Weights of a small transformer language model: learned positions.
Each number is 50 + 10 x the weight over its row's rms, rounded and kept within 0 to 99. Layers, rows and columns count from 0. The size before them is the row's rms in percent of the matrix's.

# down: layer 7 MLP down (transposed), 768x192, rms 0.081, rows 326-361, columns 96-191
# up: layer 7 MLP up, 768x192, rms 0.0869, rows 327-362, columns 96-191
down326 102:56 50 34 41 60 66 50 55 57 55 64 59 71 32 57 57 82 53 10 38 55 46 64 35 40 51 52 43 45 42 53 47 51 53 60 50 49 59 38 51 52 36 54 34 53 49 56 56 43 40 41 39 37 50 41 45 71 62 35 59 49 51 58 44 47 49 75 39 38 45 49 55 44 57 55 37 46 46 42 45 55 52 45 49 58 56 42 48 53 46 53 77 63 55 52 46
up327 094:56 69 44 52 50 39 56 68 47 69 59 52 62 52 62 49 51 52 53 60 41 61 51 35 31 59 42 32 57 53 37 48 49 64 38 37 49 34 52 61 41 25 38 49 51 37 72 53 44 57 53 45 35 72 31 40 44 48 49 68 49 34 51 37 53 59 57 68 36 47 51 48 45 49 34 45 55 44 45 42 61 50 51 56 46 62 31 54 65 53 64 51 35 50 34 39
down327 090:53 65 51 43 49 58 44 55 35 44 46 45 29 43 40 34 50 44 69 34 33 34 45 44 43 56 50 69 41 52 58 50 55 64 48 67 41 53 52 44 43 25 68 48 36 40 59 39 42 47 38 47 50 49 58 48 32 60 42 40 55 50 45 56 46 64 46 25 45 51 32 46 38 27 59 53 38 63 76 69 62 55 53 49 47 50 50 61 55 66 51 34 55 41 53 52
up328 076:56 56 32 39 51 55 42 63 53 29 48 51 72 40 45 40 64 33 38 45 49 36 57 65 58 57 44 46 63 55 55 51 48 34 43 55 61 45 34 60 50 58 42 50 65 47 49 47 47 79 45 40 73 56 27 64 46 40 43 38 53 44 48 64 40 61 53 44 47 45 46 45 49 48 51 48 62 52 42 57 48 40 42 49 62 49 49 52 67 77 69 49 78 41 48 61
down328 075:63 53 58 41 61 46 35 37 37 46 55 43 37 64 37 48 68 73 76 38 59 60 32 48 47 38 62 55 28 48 36 58 52 52 47 48 44 59 51 46 42 44 53 49 50 57 56 58 40 48 57 54 57 44 57 44 58 52 41 52 51 44 27 38 50 49 55 44 62 68 38 51 54 39 57 50 55 53 52 45 56 43 54 53 30 57 55 48 38 41 43 57 50 45 52 64
up329 094:68 38 46 58 54 35 54 45 48 66 52 48 51 58 63 45 58 56 56 59 51 53 56 34 64 48 38 50 43 41 64 47 41 48 47 39 59 54 46 34 42 53 45 46 50 53 78 50 44 57 42 21 51 41 55 53 47 49 63 39 50 45 52 33 55 53 48 45 54 48 58 58 60 53 25 57 57 40 61 36 40 74 50 50 62 61 52 42 55 59 50 67 37 67 42 50
down329 093:49 53 41 49 34 60 58 64 51 47 42 51 41 70 46 42 42 37 44 43 66 49 52 48 50 55 48 42 65 52 59 60 67 20 48 42 54 62 48 57 53 47 52 52 46 63 46 64 55 42 61 72 41 74 60 51 43 32 55 61 58 58 56 60 50 45 39 54 65 61 34 32 52 49 44 45 50 52 34 52 53 48 36 62 38 34 30 30 42 53 71 37 54 62 47 37
up330 114:53 72 62 50 51 41 58 52 72 60 61 42 50 53 63 58 35 43 56 73 44 37 60 44 58 45 42 43 55 57 59 36 50 40 46 39 61 48 52 53 42 56 43 53 50 65 59 48 41 39 48 43 39 60 26 54 52 65 50 61 51 60 31 54 56 43 62 38 28 48 65 38 53 57 56 50 51 72 43 41 68 48 61 47 54 39 65 50 45 48 49 53 58 57 47 49
down330 104:55 39 39 55 18 57 67 58 42 49 48 41 55 39 53 54 56 56 80 25 48 65 57 55 35 44 41 56 49 47 46 47 39 51 50 54 36 43 53 48 54 75 48 63 44 48 41 52 48 60 42 42 53 55 63 28 57 42 53 47 42 41 71 55 30 56 47 54 61 60 46 46 50 45 34 60 50 36 57 62 44 57 40 59 44 65 35 33 59 43 58 47 50 54 67 46
up331 087:61 53 54 79 54 52 70 46 61 60 51 50 69 48 62 41 54 43 52 56 48 38 47 59 57 59 51 53 45 46 42 57 53 59 58 28 64 29 51 45 51 46 43 59 49 63 55 65 35 49 48 40 47 68 49 55 38 47 67 51 55 37 42 49 39 50 53 57 42 57 50 38 45 56 52 51 38 41 46 51 52 51 32 49 47 24 45 75 54 55 58 61 51 47 68 59
down331 090:63 63 51 51 48 58 61 61 29 58 65 56 50 45 55 63 42 44 68 45 60 60 39 47 48 58 66 47 25 36 55 43 54 66 50 53 49 58 35 43 53 78 57 53 54 45 37 38 45 63 49 48 55 65 55 57 52 57 33 44 45 48 49 32 46 52 48 63 41 36 43 61 40 54 62 34 43 47 64 48 38 53 50 54 49 53 53 55 49 47 53 50 39 45 44 44
up332 096:42 71 41 32 52 52 50 49 53 60 47 55 52 42 51 43 47 37 43 42 60 43 61 54 48 44 68 65 34 28 60 48 36 41 34 64 45 51 39 57 64 46 49 48 59 64 68 37 43 65 53 39 46 55 53 64 48 68 46 53 42 59 65 57 52 54 55 53 42 55 52 59 75 49 73 45 49 34 56 54 43 56 46 53 55 52 54 51 63 45 52 49 74 56 34 63
down332 094:65 38 49 56 25 50 49 48 35 59 35 47 58 62 60 60 54 40 56 44 58 52 65 40 54 51 58 50 63 42 71 49 55 24 67 41 50 29 61 44 47 38 67 53 49 45 46 37 52 48 46 39 39 69 42 63 49 49 49 53 55 44 36 66 50 55 38 46 37 55 34 43 52 42 44 47 49 47 42 38 34 54 53 32 45 60 55 49 34 50 52 36 51 51 57 59
up333 092:57 45 52 49 69 55 57 56 21 62 43 46 41 63 39 41 56 64 52 26 42 55 56 52 74 55 66 61 47 59 55 36 46 51 47 60 38 61 41 43 48 49 38 48 60 49 56 46 54 62 66 44 25 68 58 33 59 47 53 48 56 29 46 39 47 56 55 47 53 27 54 40 49 61 48 49 56 36 56 42 57 52 39 45 51 42 70 51 45 50 52 55 43 44 70 59
down333 093:57 53 51 58 39 39 40 46 50 55 49 46 43 43 55 38 54 51 45 49 53 39 29 75 52 47 47 35 65 67 66 56 68 50 52 57 32 57 35 48 49 39 52 44 51 49 41 60 51 50 51 54 57 43 58 54 37 50 45 37 29 64 48 45 52 39 57 53 39 77 29 50 54 52 41 66 48 53 46 42 49 62 63 51 68 24 56 48 56 53 44 34 59 51 47 50
up334 102:57 58 32 48 50 35 69 62 48 53 45 47 39 60 59 58 53 53 46 61 44 64 49 66 55 53 61 56 61 45 57 57 36 44 30 51 50 38 60 69 64 33 57 41 49 49 58 62 47 51 48 45 52 45 36 28 65 65 50 53 48 46 73 67 58 61 54 61 53 49 47 57 39 49 61 34 65 40 47 60 35 50 48 68 52 46 52 39 55 55 44 57 35 52 48 59
down334 108:53 63 51 40 04 62 46 57 46 59 44 58 46 42 58 43 41 50 54 58 41 53 49 59 52 74 48 56 50 44 39 52 61 62 38 59 60 48 36 66 49 28 46 50 44 62 45 55 53 48 48 54 48 44 53 59 44 67 54 29 43 61 44 50 49 47 71 39 42 48 42 50 48 55 48 59 57 50 68 38 54 51 39 23 48 55 49 58 55 56 47 39 51 46 37 50
up335 092:53 60 41 40 47 53 56 45 59 50 53 38 44 31 57 50 54 36 54 63 50 74 49 48 49 62 47 43 55 46 58 46 56 57 47 50 77 27 50 52 51 51 44 66 61 32 59 47 48 45 54 43 56 45 58 50 39 57 48 67 53 50 59 51 43 77 50 49 38 42 44 55 49 59 53 51 47 49 64 61 61 55 35 50 38 59 58 51 65 44 53 59 43 39 51 61
down335 092:59 36 37 54 13 55 30 36 61 46 37 53 62 57 52 53 44 41 77 29 53 47 44 41 34 40 57 72 42 32 47 46 44 43 47 48 36 62 56 47 46 80 52 47 42 62 46 63 51 48 41 53 48 56 63 45 60 51 36 61 48 49 60 29 42 46 53 48 49 34 34 31 51 56 50 46 62 70 58 46 61 47 39 37 50 60 52 52 45 45 46 38 47 38 49 50
up336 085:63 52 42 61 50 45 47 56 38 46 57 26 59 44 63 37 49 49 64 49 50 44 66 60 40 65 57 46 53 49 58 63 29 38 42 45 37 46 36 63 57 43 47 65 33 52 67 64 46 29 52 36 52 59 49 48 53 51 31 57 44 68 37 46 59 42 56 54 44 54 68 27 47 50 47 47 36 53 67 45 61 52 55 55 30 39 52 53 54 53 31 50 47 23 70 77
down336 086:53 46 35 35 21 50 55 39 62 51 47 45 46 61 42 58 56 53 83 51 51 63 42 45 50 33 55 44 46 45 38 33 51 65 57 38 52 55 57 35 50 72 51 36 51 55 47 58 45 58 51 46 41 60 54 52 49 43 63 49 50 37 48 50 48 35 46 57 56 56 42 56 56 62 52 63 47 48 50 51 53 59 58 47 53 71 41 37 49 39 61 52 55 39 52 33
up337 127:49 39 46 19 53 60 70 56 42 54 47 37 66 38 49 43 47 59 52 47 42 67 44 54 32 55 44 36 51 61 67 39 44 47 33 45 44 58 38 37 38 48 53 54 55 44 62 43 47 47 33 34 47 49 59 55 47 64 44 39 52 52 54 81 53 44 46 53 52 48 59 37 60 66 71 76 53 60 49 51 52 68 43 47 42 60 21 50 60 45 51 54 54 55 55 55
down337 134:41 61 51 21 83 64 55 61 37 51 61 40 49 71 68 62 43 60 51 49 55 37 55 43 52 42 55 41 73 41 41 51 47 54 34 52 50 59 43 53 43 46 41 45 54 58 52 59 66 46 37 40 56 54 69 40 60 48 65 52 54 54 64 46 53 40 37 51 57 39 68 33 46 52 54 43 53 53 30 57 54 42 32 28 47 60 29 47 40 47 38 48 59 25 23 47
up338 115:66 50 52 45 51 34 53 73 44 63 56 58 43 48 38 68 53 66 40 53 54 44 45 62 43 65 54 54 57 46 63 47 46 39 57 29 53 60 46 45 46 49 53 54 35 35 44 79 44 49 51 60 30 36 47 48 51 48 33 45 54 36 52 63 26 53 57 34 67 60 52 66 56 51 40 48 56 54 51 44 50 47 57 39 48 47 44 48 37 50 62 58 44 48 50 41
down338 110:28 38 53 52 50 62 57 41 48 43 47 38 44 62 55 37 36 62 70 34 54 48 42 53 48 57 29 43 29 50 57 61 58 51 65 47 57 59 65 43 55 27 54 33 38 26 61 41 25 47 48 46 60 47 68 47 45 39 54 49 33 54 52 58 57 46 31 42 64 61 41 35 44 25 53 52 66 44 59 57 51 62 51 48 60 44 62 52 49 39 55 52 45 50 44 56
up339 091:53 46 58 54 47 36 43 60 62 41 61 48 48 50 65 37 55 54 50 52 44 42 49 61 38 52 45 60 37 39 59 48 42 48 67 38 56 63 50 44 42 50 42 64 30 49 64 54 54 63 48 65 57 63 62 49 58 51 52 66 51 65 56 66 38 45 48 55 26 44 52 55 57 51 39 26 52 46 49 70 56 60 44 52 52 34 34 70 50 47 34 53 56 45 53 61
down339 094:55 47 47 27 30 62 61 62 47 60 59 62 26 57 41 44 29 70 71 50 45 55 61 60 55 55 62 41 64 53 55 53 57 57 28 39 42 53 54 34 42 71 39 47 64 42 45 47 63 46 61 48 54 53 49 39 32 47 53 55 55 50 44 69 52 46 51 27 60 66 36 40 58 56 61 52 47 46 42 47 63 47 44 53 57 59 57 48 46 39 66 50 36 52 59 49
up340 084:49 69 51 56 48 71 28 55 43 35 44 44 64 54 42 60 39 54 62 42 56 41 67 62 48 40 53 61 57 40 48 48 29 47 36 52 45 57 44 49 42 48 40 56 51 40 59 58 52 44 46 35 43 37 35 46 59 53 58 44 56 50 48 58 49 43 49 55 57 49 68 36 57 50 57 33 43 35 52 40 51 60 41 57 69 40 56 52 50 42 49 58 61 33 61 59
down340 088:48 40 41 40 10 50 62 48 53 49 59 50 54 34 63 54 66 55 73 52 58 43 38 43 43 38 47 39 42 67 48 46 64 47 52 42 52 53 45 37 62 79 52 58 43 41 48 52 50 40 56 43 30 54 56 52 51 53 46 47 58 74 65 37 42 46 57 42 45 62 44 52 51 59 42 51 61 62 60 56 52 57 45 42 28 52 36 49 47 53 44 56 50 55 44 58
up341 075:41 58 42 63 50 49 56 43 63 45 53 64 57 51 51 49 49 36 53 50 51 46 47 54 51 59 56 43 46 36 41 57 52 54 47 48 48 27 56 28 57 53 55 68 44 68 47 69 52 37 48 54 63 76 49 33 42 50 51 54 44 42 54 49 43 66 52 59 43 54 47 36 69 43 57 51 46 46 46 57 62 53 32 51 28 53 37 55 66 58 62 58 54 51 52 67
down341 077:61 34 47 37 23 45 55 52 45 53 54 53 44 56 41 56 45 51 68 40 59 45 42 52 47 37 54 35 44 49 50 53 56 63 63 46 53 50 43 37 62 97 49 47 51 41 53 62 38 63 61 66 47 41 55 54 51 58 41 42 59 62 49 38 50 48 52 49 51 51 62 53 56 57 51 31 54 44 52 51 37 52 62 38 40 35 48 48 48 53 50 54 53 64 52 46
up342 114:50 43 43 38 59 46 54 49 43 45 60 39 47 52 61 48 53 59 51 51 57 55 41 61 44 56 31 60 50 30 51 57 40 54 59 43 45 59 38 31 73 43 55 50 54 52 42 49 54 44 37 43 36 38 49 53 63 57 57 36 33 40 45 47 22 47 55 61 66 50 54 30 69 37 49 57 47 45 55 52 52 43 50 61 61 27 51 50 52 55 55 61 52 45 58 41
down342 120:39 63 37 39 52 50 36 50 34 47 59 49 53 66 45 46 75 50 45 34 57 75 46 38 40 46 64 41 51 54 74 47 53 48 55 41 64 45 41 44 56 43 59 39 53 33 54 59 45 46 45 50 43 58 48 52 49 48 29 49 49 66 34 51 67 51 47 61 46 47 41 51 48 66 62 42 33 56 43 49 43 49 56 50 75 57 61 60 23 70 50 45 43 41 39 32
up343 101:38 56 37 53 57 55 50 56 36 29 42 53 59 48 55 37 50 45 40 51 62 67 44 58 49 68 46 66 45 49 44 55 50 42 50 45 60 72 34 57 39 48 43 54 49 54 59 64 70 28 62 58 43 54 48 45 58 58 42 71 59 35 65 47 39 59 54 73 45 41 62 33 49 57 51 42 55 47 54 52 54 56 46 41 42 25 50 46 38 48 26 54 53 38 55 57
down343 098:44 45 64 37 68 47 48 43 33 55 39 54 53 58 59 50 45 29 42 47 48 50 43 57 51 67 58 34 70 48 57 43 44 40 44 60 51 50 60 59 58 22 54 47 47 52 49 61 67 54 64 48 41 47 40 52 44 54 55 41 43 46 43 51 49 43 42 52 49 59 60 42 29 48 81 39 42 62 60 56 45 50 48 69 47 50 35 42 66 49 63 36 50 53 42 53
up344 127:42 49 42 70 52 56 47 50 69 41 50 55 57 25 45 33 61 40 38 58 42 43 58 77 45 52 45 46 50 45 56 51 49 45 61 39 42 56 41 76 63 46 48 65 32 55 37 63 52 40 50 49 59 49 31 50 48 43 31 50 52 46 56 54 52 60 63 37 47 27 60 54 49 53 36 43 38 37 61 52 50 61 39 64 52 59 34 52 60 34 57 53 64 37 49 37
down344 130:56 41 59 38 36 44 54 52 58 49 29 40 74 71 53 48 69 32 53 31 41 55 51 36 49 55 38 63 47 60 48 39 46 56 46 50 61 52 45 46 46 66 54 60 53 51 62 56 49 57 55 53 47 46 50 42 41 53 51 48 58 63 55 50 43 53 60 49 44 50 40 45 45 59 50 48 48 47 55 54 50 69 55 64 52 56 50 38 46 46 80 36 27 60 62 66
up345 113:59 52 51 33 50 39 56 58 44 34 47 44 49 47 54 43 48 71 39 50 61 57 52 54 41 56 39 29 47 45 47 38 55 58 51 46 64 44 44 29 58 50 41 46 58 51 46 56 54 56 36 53 57 29 46 53 43 70 39 61 68 43 48 81 39 53 52 47 61 52 65 60 51 48 68 39 43 55 45 33 46 58 52 54 68 39 39 60 51 41 57 56 51 41 47 49
down345 110:41 32 76 40 44 36 43 47 67 49 48 48 45 57 64 41 57 46 48 34 29 52 53 48 32 26 58 57 47 50 51 66 38 53 55 54 55 40 56 38 60 47 37 67 57 47 64 61 47 36 32 51 58 58 54 58 40 46 49 60 59 42 66 37 59 44 45 68 51 51 43 57 57 32 86 56 53 46 41 53 52 41 69 66 33 51 58 50 59 57 23 50 61 58 58 50
up346 087:52 73 43 61 59 66 46 42 56 41 47 36 56 45 69 42 55 48 44 28 46 32 71 55 51 49 53 43 43 51 54 49 45 43 43 58 65 52 36 48 47 54 33 51 39 40 60 45 59 56 56 59 45 40 64 45 50 53 46 40 53 49 48 62 56 51 51 55 50 40 64 31 52 41 41 37 52 65 47 45 55 65 47 48 67 50 54 28 44 25 49 48 54 49 44 52
down346 091:45 46 42 46 14 64 51 59 61 52 40 43 45 53 43 58 42 61 75 54 51 41 44 61 41 43 53 33 43 56 60 56 55 45 73 40 34 41 52 36 43 64 41 46 64 50 50 38 45 40 42 62 51 57 48 47 42 63 30 37 38 51 48 49 58 58 64 54 39 36 66 60 40 45 53 36 25 67 64 41 36 44 46 49 50 51 57 58 57 67 45 44 58 49 60 40
up347 099:47 60 46 74 47 46 48 59 57 56 33 47 57 29 44 50 49 39 38 79 50 44 75 45 60 47 56 48 37 66 69 51 49 47 50 54 69 46 48 57 44 47 61 40 37 51 56 49 43 50 50 56 49 57 31 37 56 53 50 59 43 57 53 63 47 55 57 57 36 52 51 47 49 44 42 31 43 47 53 49 60 67 70 41 47 58 51 30 46 54 54 52 53 48 53 46
down347 101:62 42 52 40 32 61 55 42 61 64 39 65 37 51 70 48 53 55 64 23 37 52 29 58 42 47 44 48 62 48 43 50 39 48 37 45 42 59 56 55 61 40 52 51 57 50 39 42 55 25 48 38 32 54 46 57 55 49 56 46 37 45 58 51 40 52 54 65 66 55 53 52 36 49 58 50 48 50 47 52 40 39 57 51 62 40 42 38 39 54 44 50 61 58 38 32
up348 121:56 48 37 65 61 36 57 79 65 44 46 39 68 46 56 38 46 61 34 55 44 45 55 57 54 68 39 62 52 58 55 37 47 43 65 43 52 65 34 50 56 50 55 62 46 40 49 54 46 57 41 28 36 47 53 48 63 58 40 42 39 42 49 41 49 50 60 42 46 38 50 47 47 55 48 66 30 56 52 57 41 52 56 53 45 58 53 51 51 42 48 61 46 44 70 51
down348 112:40 43 48 42 22 60 45 46 38 51 42 40 44 61 36 19 52 53 46 54 75 50 26 45 33 55 44 52 32 70 37 59 48 51 38 44 54 45 57 41 54 82 49 56 47 66 48 66 62 54 42 51 48 62 68 47 34 55 42 45 57 41 39 50 50 55 42 33 44 53 42 52 48 54 31 56 39 50 52 41 50 46 49 53 50 67 56 60 47 60 45 48 45 50 48 59
up349 107:30 55 38 44 51 59 66 39 44 49 37 33 58 49 69 47 53 63 50 57 43 63 52 42 53 61 50 50 38 45 61 50 38 52 64 56 35 32 33 41 41 51 44 37 59 47 54 67 66 53 22 29 58 53 54 47 54 37 41 38 49 45 54 60 56 51 43 39 60 58 62 52 49 55 51 57 60 46 60 46 34 46 52 43 53 67 44 42 47 62 42 65 65 59 46 67
down349 105:62 52 39 45 68 63 55 53 47 63 58 43 54 40 54 48 23 49 33 60 38 42 54 49 44 42 42 50 67 62 41 43 55 36 46 51 61 47 57 67 55 35 40 54 46 48 30 63 47 31 52 47 40 57 46 48 61 65 68 49 51 33 66 58 44 44 58 53 54 45 44 49 48 48 55 45 47 65 73 29 38 55 43 45 61 54 49 58 55 59 55 34 22 51 37 45
up350 097:39 51 39 61 54 36 62 73 55 45 62 51 46 49 44 50 47 52 51 41 27 47 58 57 38 52 52 58 66 44 71 51 58 54 35 41 66 33 50 62 77 34 40 45 46 72 57 73 55 45 50 46 36 30 48 41 50 57 46 59 57 29 52 38 33 69 49 52 62 53 55 44 30 44 37 51 57 47 64 61 67 51 39 42 52 42 61 49 56 49 38 62 53 37 51 55
down350 097:52 50 59 45 38 60 36 46 45 55 59 54 47 45 60 47 52 42 70 50 43 34 40 39 32 63 69 58 47 52 39 70 66 41 70 64 46 43 33 70 76 62 49 25 64 53 63 53 43 49 62 45 54 47 45 45 53 41 59 40 45 37 65 59 55 33 43 56 33 51 46 50 49 51 51 56 45 51 53 38 33 50 53 45 54 43 42 45 53 54 46 48 51 52 33 50
up351 095:66 62 46 38 60 53 54 62 46 48 50 39 54 33 49 69 60 51 43 47 46 37 55 59 34 57 67 54 58 54 56 46 49 62 28 49 69 38 57 49 36 51 53 42 43 40 70 56 46 45 48 58 41 58 47 53 38 75 64 67 47 34 41 43 48 66 50 54 38 14 63 48 51 64 67 33 35 41 67 28 46 35 51 48 40 44 56 56 47 59 45 62 42 48 60 45
down351 092:48 67 53 57 49 50 34 53 50 69 60 54 60 48 56 56 51 47 77 44 45 48 51 48 58 55 58 47 52 60 37 66 46 42 41 54 44 37 49 46 46 71 35 53 39 36 43 53 70 40 62 40 42 55 52 62 28 59 38 44 67 36 42 52 57 48 48 43 47 52 58 65 44 45 58 56 77 54 40 54 36 56 43 36 49 42 60 55 48 52 62 45 44 48 43 50
up352 114:53 59 41 35 48 51 35 35 40 71 54 46 64 45 57 52 49 55 45 50 50 64 42 48 46 50 53 48 47 49 63 42 58 58 42 53 53 59 58 28 56 40 41 46 44 36 56 41 41 64 33 45 21 48 43 45 44 35 45 51 57 49 48 56 44 56 56 57 43 43 47 61 47 59 53 55 29 39 62 43 51 44 52 53 52 53 57 52 31 49 69 49 57 52 44 62
down352 109:71 48 48 43 58 55 62 71 62 56 53 52 43 76 49 44 46 54 55 64 56 48 62 48 46 51 47 63 59 37 38 46 29 62 45 42 35 60 45 55 45 28 37 60 48 48 48 65 44 54 67 33 62 45 62 34 59 53 55 46 45 57 46 50 68 40 39 50 58 44 43 35 59 48 50 37 62 51 37 58 66 60 47 49 54 67 42 42 53 47 39 51 40 55 59 47
up353 086:37 71 55 50 54 35 50 51 50 58 56 44 34 39 37 51 44 67 42 41 23 51 60 52 45 53 46 37 58 37 47 52 29 44 61 56 63 51 44 64 57 26 31 53 69 43 57 56 63 33 59 49 33 28 37 50 48 63 35 47 41 48 53 55 54 60 40 46 46 56 52 60 65 73 45 42 52 45 36 36 61 59 58 48 63 45 51 42 53 46 52 48 41 40 51 55
down353 090:54 51 59 50 49 31 62 57 53 39 39 48 73 49 45 66 47 32 58 46 51 48 51 34 42 54 55 50 28 52 43 64 60 52 54 50 38 38 50 51 42 59 74 42 54 38 53 48 52 59 48 58 63 55 66 63 71 64 39 41 39 47 31 43 64 43 67 37 56 49 45 57 53 60 52 34 50 39 66 31 45 66 52 46 53 59 49 42 52 52 70 61 60 54 65 55
up354 100:56 67 29 42 63 47 50 52 39 45 47 28 59 54 36 59 48 51 53 37 39 50 47 49 50 57 50 60 43 56 43 61 40 39 59 44 35 62 39 51 55 42 54 44 34 44 66 46 59 50 47 53 65 56 44 20 58 59 46 61 39 45 71 56 36 62 45 57 59 27 56 55 58 54 49 44 51 49 57 41 60 53 28 64 36 43 47 55 50 52 45 50 50 32 74 43
down354 108:33 38 69 41 58 42 54 50 49 65 57 53 56 35 71 57 45 56 46 47 43 39 66 50 52 47 48 46 51 46 49 51 41 42 47 51 64 56 65 32 49 66 54 52 51 51 32 55 54 49 59 39 50 57 49 82 39 55 62 39 52 55 30 57 52 47 51 39 32 58 36 56 40 53 57 55 19 67 50 50 47 51 75 41 67 68 38 46 55 50 59 50 56 44 43 52
up355 077:38 62 59 53 56 53 52 53 50 51 50 53 68 59 51 51 32 39 58 37 49 45 54 58 38 63 55 17 44 33 59 61 41 69 33 48 60 50 42 43 47 46 55 52 56 56 51 47 59 42 48 55 61 52 43 63 49 49 57 43 51 53 39 53 50 61 48 42 52 49 62 52 55 44 56 38 28 51 45 26 56 54 24 50 65 50 46 61 53 64 62 46 61 43 69 37
down355 083:43 46 36 48 10 53 48 49 54 35 53 46 52 43 35 48 57 37 40 46 55 45 46 48 40 61 51 46 53 45 42 59 59 55 57 46 48 69 51 54 55 64 40 51 59 63 48 59 40 55 43 55 52 60 55 42 70 55 58 43 55 56 39 43 58 34 48 30 41 43 43 52 47 61 44 35 54 46 26 40 54 64 46 49 51 46 39 57 59 47 54 34 42 58 36 56
up356 101:48 45 40 42 59 38 63 47 56 61 66 38 65 26 44 55 42 55 35 60 53 66 51 50 45 37 36 46 58 51 38 55 47 50 64 61 44 39 50 50 66 49 49 43 49 47 65 50 34 48 62 34 21 48 49 42 45 43 65 38 43 53 55 59 52 48 45 41 39 56 55 46 52 72 45 53 42 32 41 53 67 46 59 50 47 61 38 34 63 42 49 62 26 71 46 42
down356 094:34 48 56 62 55 39 55 54 51 47 46 40 35 41 49 43 34 47 78 56 66 51 45 58 58 59 44 61 71 46 42 53 52 57 51 68 62 56 43 34 72 61 51 70 48 39 42 51 53 47 53 49 54 43 47 48 47 36 46 47 43 41 45 38 46 41 46 43 46 26 43 31 55 59 50 55 48 49 69 56 56 58 61 42 67 60 37 54 50 43 60 42 56 43 24 38
up357 111:55 63 48 35 57 55 71 55 45 62 60 49 53 48 28 55 55 54 53 52 55 54 39 61 50 42 45 49 50 51 53 32 48 51 46 44 54 72 43 65 51 45 46 61 48 50 32 56 52 51 46 68 28 55 51 40 65 57 43 44 59 44 55 47 46 73 45 32 36 27 47 41 37 52 50 35 27 53 65 37 75 59 58 46 47 50 54 57 55 41 63 55 50 58 60 59
down357 106:51 53 48 48 44 57 55 46 53 46 58 57 50 60 65 33 56 43 66 58 47 58 50 48 53 55 36 62 57 50 44 61 39 33 57 54 40 56 44 60 71 63 35 47 43 59 41 68 60 56 53 59 49 56 64 56 45 42 56 48 44 52 66 42 46 60 59 48 53 60 46 43 55 45 43 68 54 45 30 57 49 47 51 61 60 67 47 40 63 52 45 41 41 45 23 56
up358 112:61 50 28 57 43 58 55 60 72 49 37 38 58 39 67 42 49 40 46 53 52 44 52 54 46 53 47 48 48 50 34 33 54 58 43 37 62 47 37 41 54 56 53 55 42 55 57 68 47 42 53 41 62 52 55 50 35 68 42 56 64 39 48 69 36 66 61 50 44 52 49 29 71 54 50 53 42 53 62 54 44 72 57 46 66 63 50 69 53 24 47 58 48 61 64 50
down358 106:48 49 53 58 00 50 47 49 49 51 35 39 65 49 42 52 58 62 58 40 52 56 46 52 43 48 53 53 46 66 43 43 48 47 56 66 45 45 51 51 67 99 43 53 48 63 53 41 46 45 49 38 48 62 51 43 57 52 48 50 49 64 50 48 48 42 53 54 55 57 43 55 56 45 38 33 54 45 51 40 49 44 47 42 49 52 59 35 52 54 51 63 56 40 53 58
up359 103:69 49 41 44 48 35 47 56 35 42 51 46 57 61 58 47 55 66 54 60 37 69 40 58 66 63 45 50 44 52 49 50 49 47 41 42 28 54 47 40 55 37 31 61 38 67 44 43 35 48 51 47 49 55 50 41 43 54 47 60 49 39 57 59 48 79 49 30 50 30 49 60 44 54 61 53 45 45 33 64 62 52 38 56 53 38 31 43 47 57 65 55 45 33 50 68
down359 097:51 55 62 70 63 27 43 49 46 47 45 42 54 48 30 56 56 45 44 67 46 43 58 34 32 39 45 63 35 26 61 68 57 40 65 50 63 34 56 61 48 28 45 59 50 48 73 40 52 65 68 53 56 47 57 55 56 48 45 59 53 41 37 44 61 49 52 50 43 57 46 48 52 40 43 46 54 39 40 48 49 62 68 48 44 35 42 48 49 46 46 42 58 72 63 55
up360 097:37 48 57 38 56 53 56 60 68 65 73 58 45 41 68 51 34 42 50 49 34 56 36 64 51 53 39 48 43 25 52 42 41 65 58 65 63 37 46 41 57 56 51 43 62 56 48 57 45 36 67 51 32 47 53 58 59 58 52 56 51 49 59 50 51 40 47 37 41 56 72 59 44 54 42 61 58 33 42 26 44 63 46 46 71 48 46 42 33 46 72 61 66 47 60 33
down360 089:44 39 50 41 26 39 37 31 52 58 38 50 29 23 40 60 50 58 64 70 50 44 43 40 56 54 53 41 60 72 42 53 54 50 52 82 43 50 74 59 52 45 30 46 34 40 54 37 37 53 61 45 45 45 65 38 50 51 61 56 57 64 53 47 53 61 50 37 41 57 46 76 43 48 48 55 48 67 40 51 43 35 50 51 55 49 30 50 42 49 55 49 55 49 40 67
up361 107:34 50 31 60 64 45 61 56 48 61 61 45 60 49 43 59 55 76 45 50 32 46 40 61 28 44 64 36 47 45 51 50 38 37 51 44 37 51 43 62 39 43 55 44 56 43 50 52 30 53 44 52 64 46 56 39 60 51 34 58 51 48 65 55 39 56 38 36 49 57 64 44 53 46 53 42 44 53 67 52 87 36 55 52 43 52 56 43 48 53 48 53 59 42 60 64
down361 103:49 43 73 48 63 43 29 39 68 56 70 41 56 47 44 53 50 43 62 55 25 43 43 41 46 51 64 57 40 60 64 62 44 47 32 70 52 43 49 56 60 57 56 57 47 36 54 47 48 48 55 56 28 60 51 60 29 44 55 62 42 49 44 47 64 53 55 42 46 41 74 59 43 57 50 43 41 28 45 43 26 44 60 43 60 47 36 69 54 52 50 58 36 46 68 44
up362 082:43 54 49 50 55 59 65 42 78 57 59 37 46 49 53 45 50 50 52 41 30 53 60 61 40 42 48 23 50 50 24 51 48 52 51 49 53 49 34 66 61 36 44 55 53 72 61 53 56 42 42 55 40 46 53 48 42 37 53 46 57 57 46 47 37 74 60 43 51 45 55 55 66 43 64 42 61 35 36 44 58 50 49 45 50 39 47 22 51 54 48 46 56 68 45 53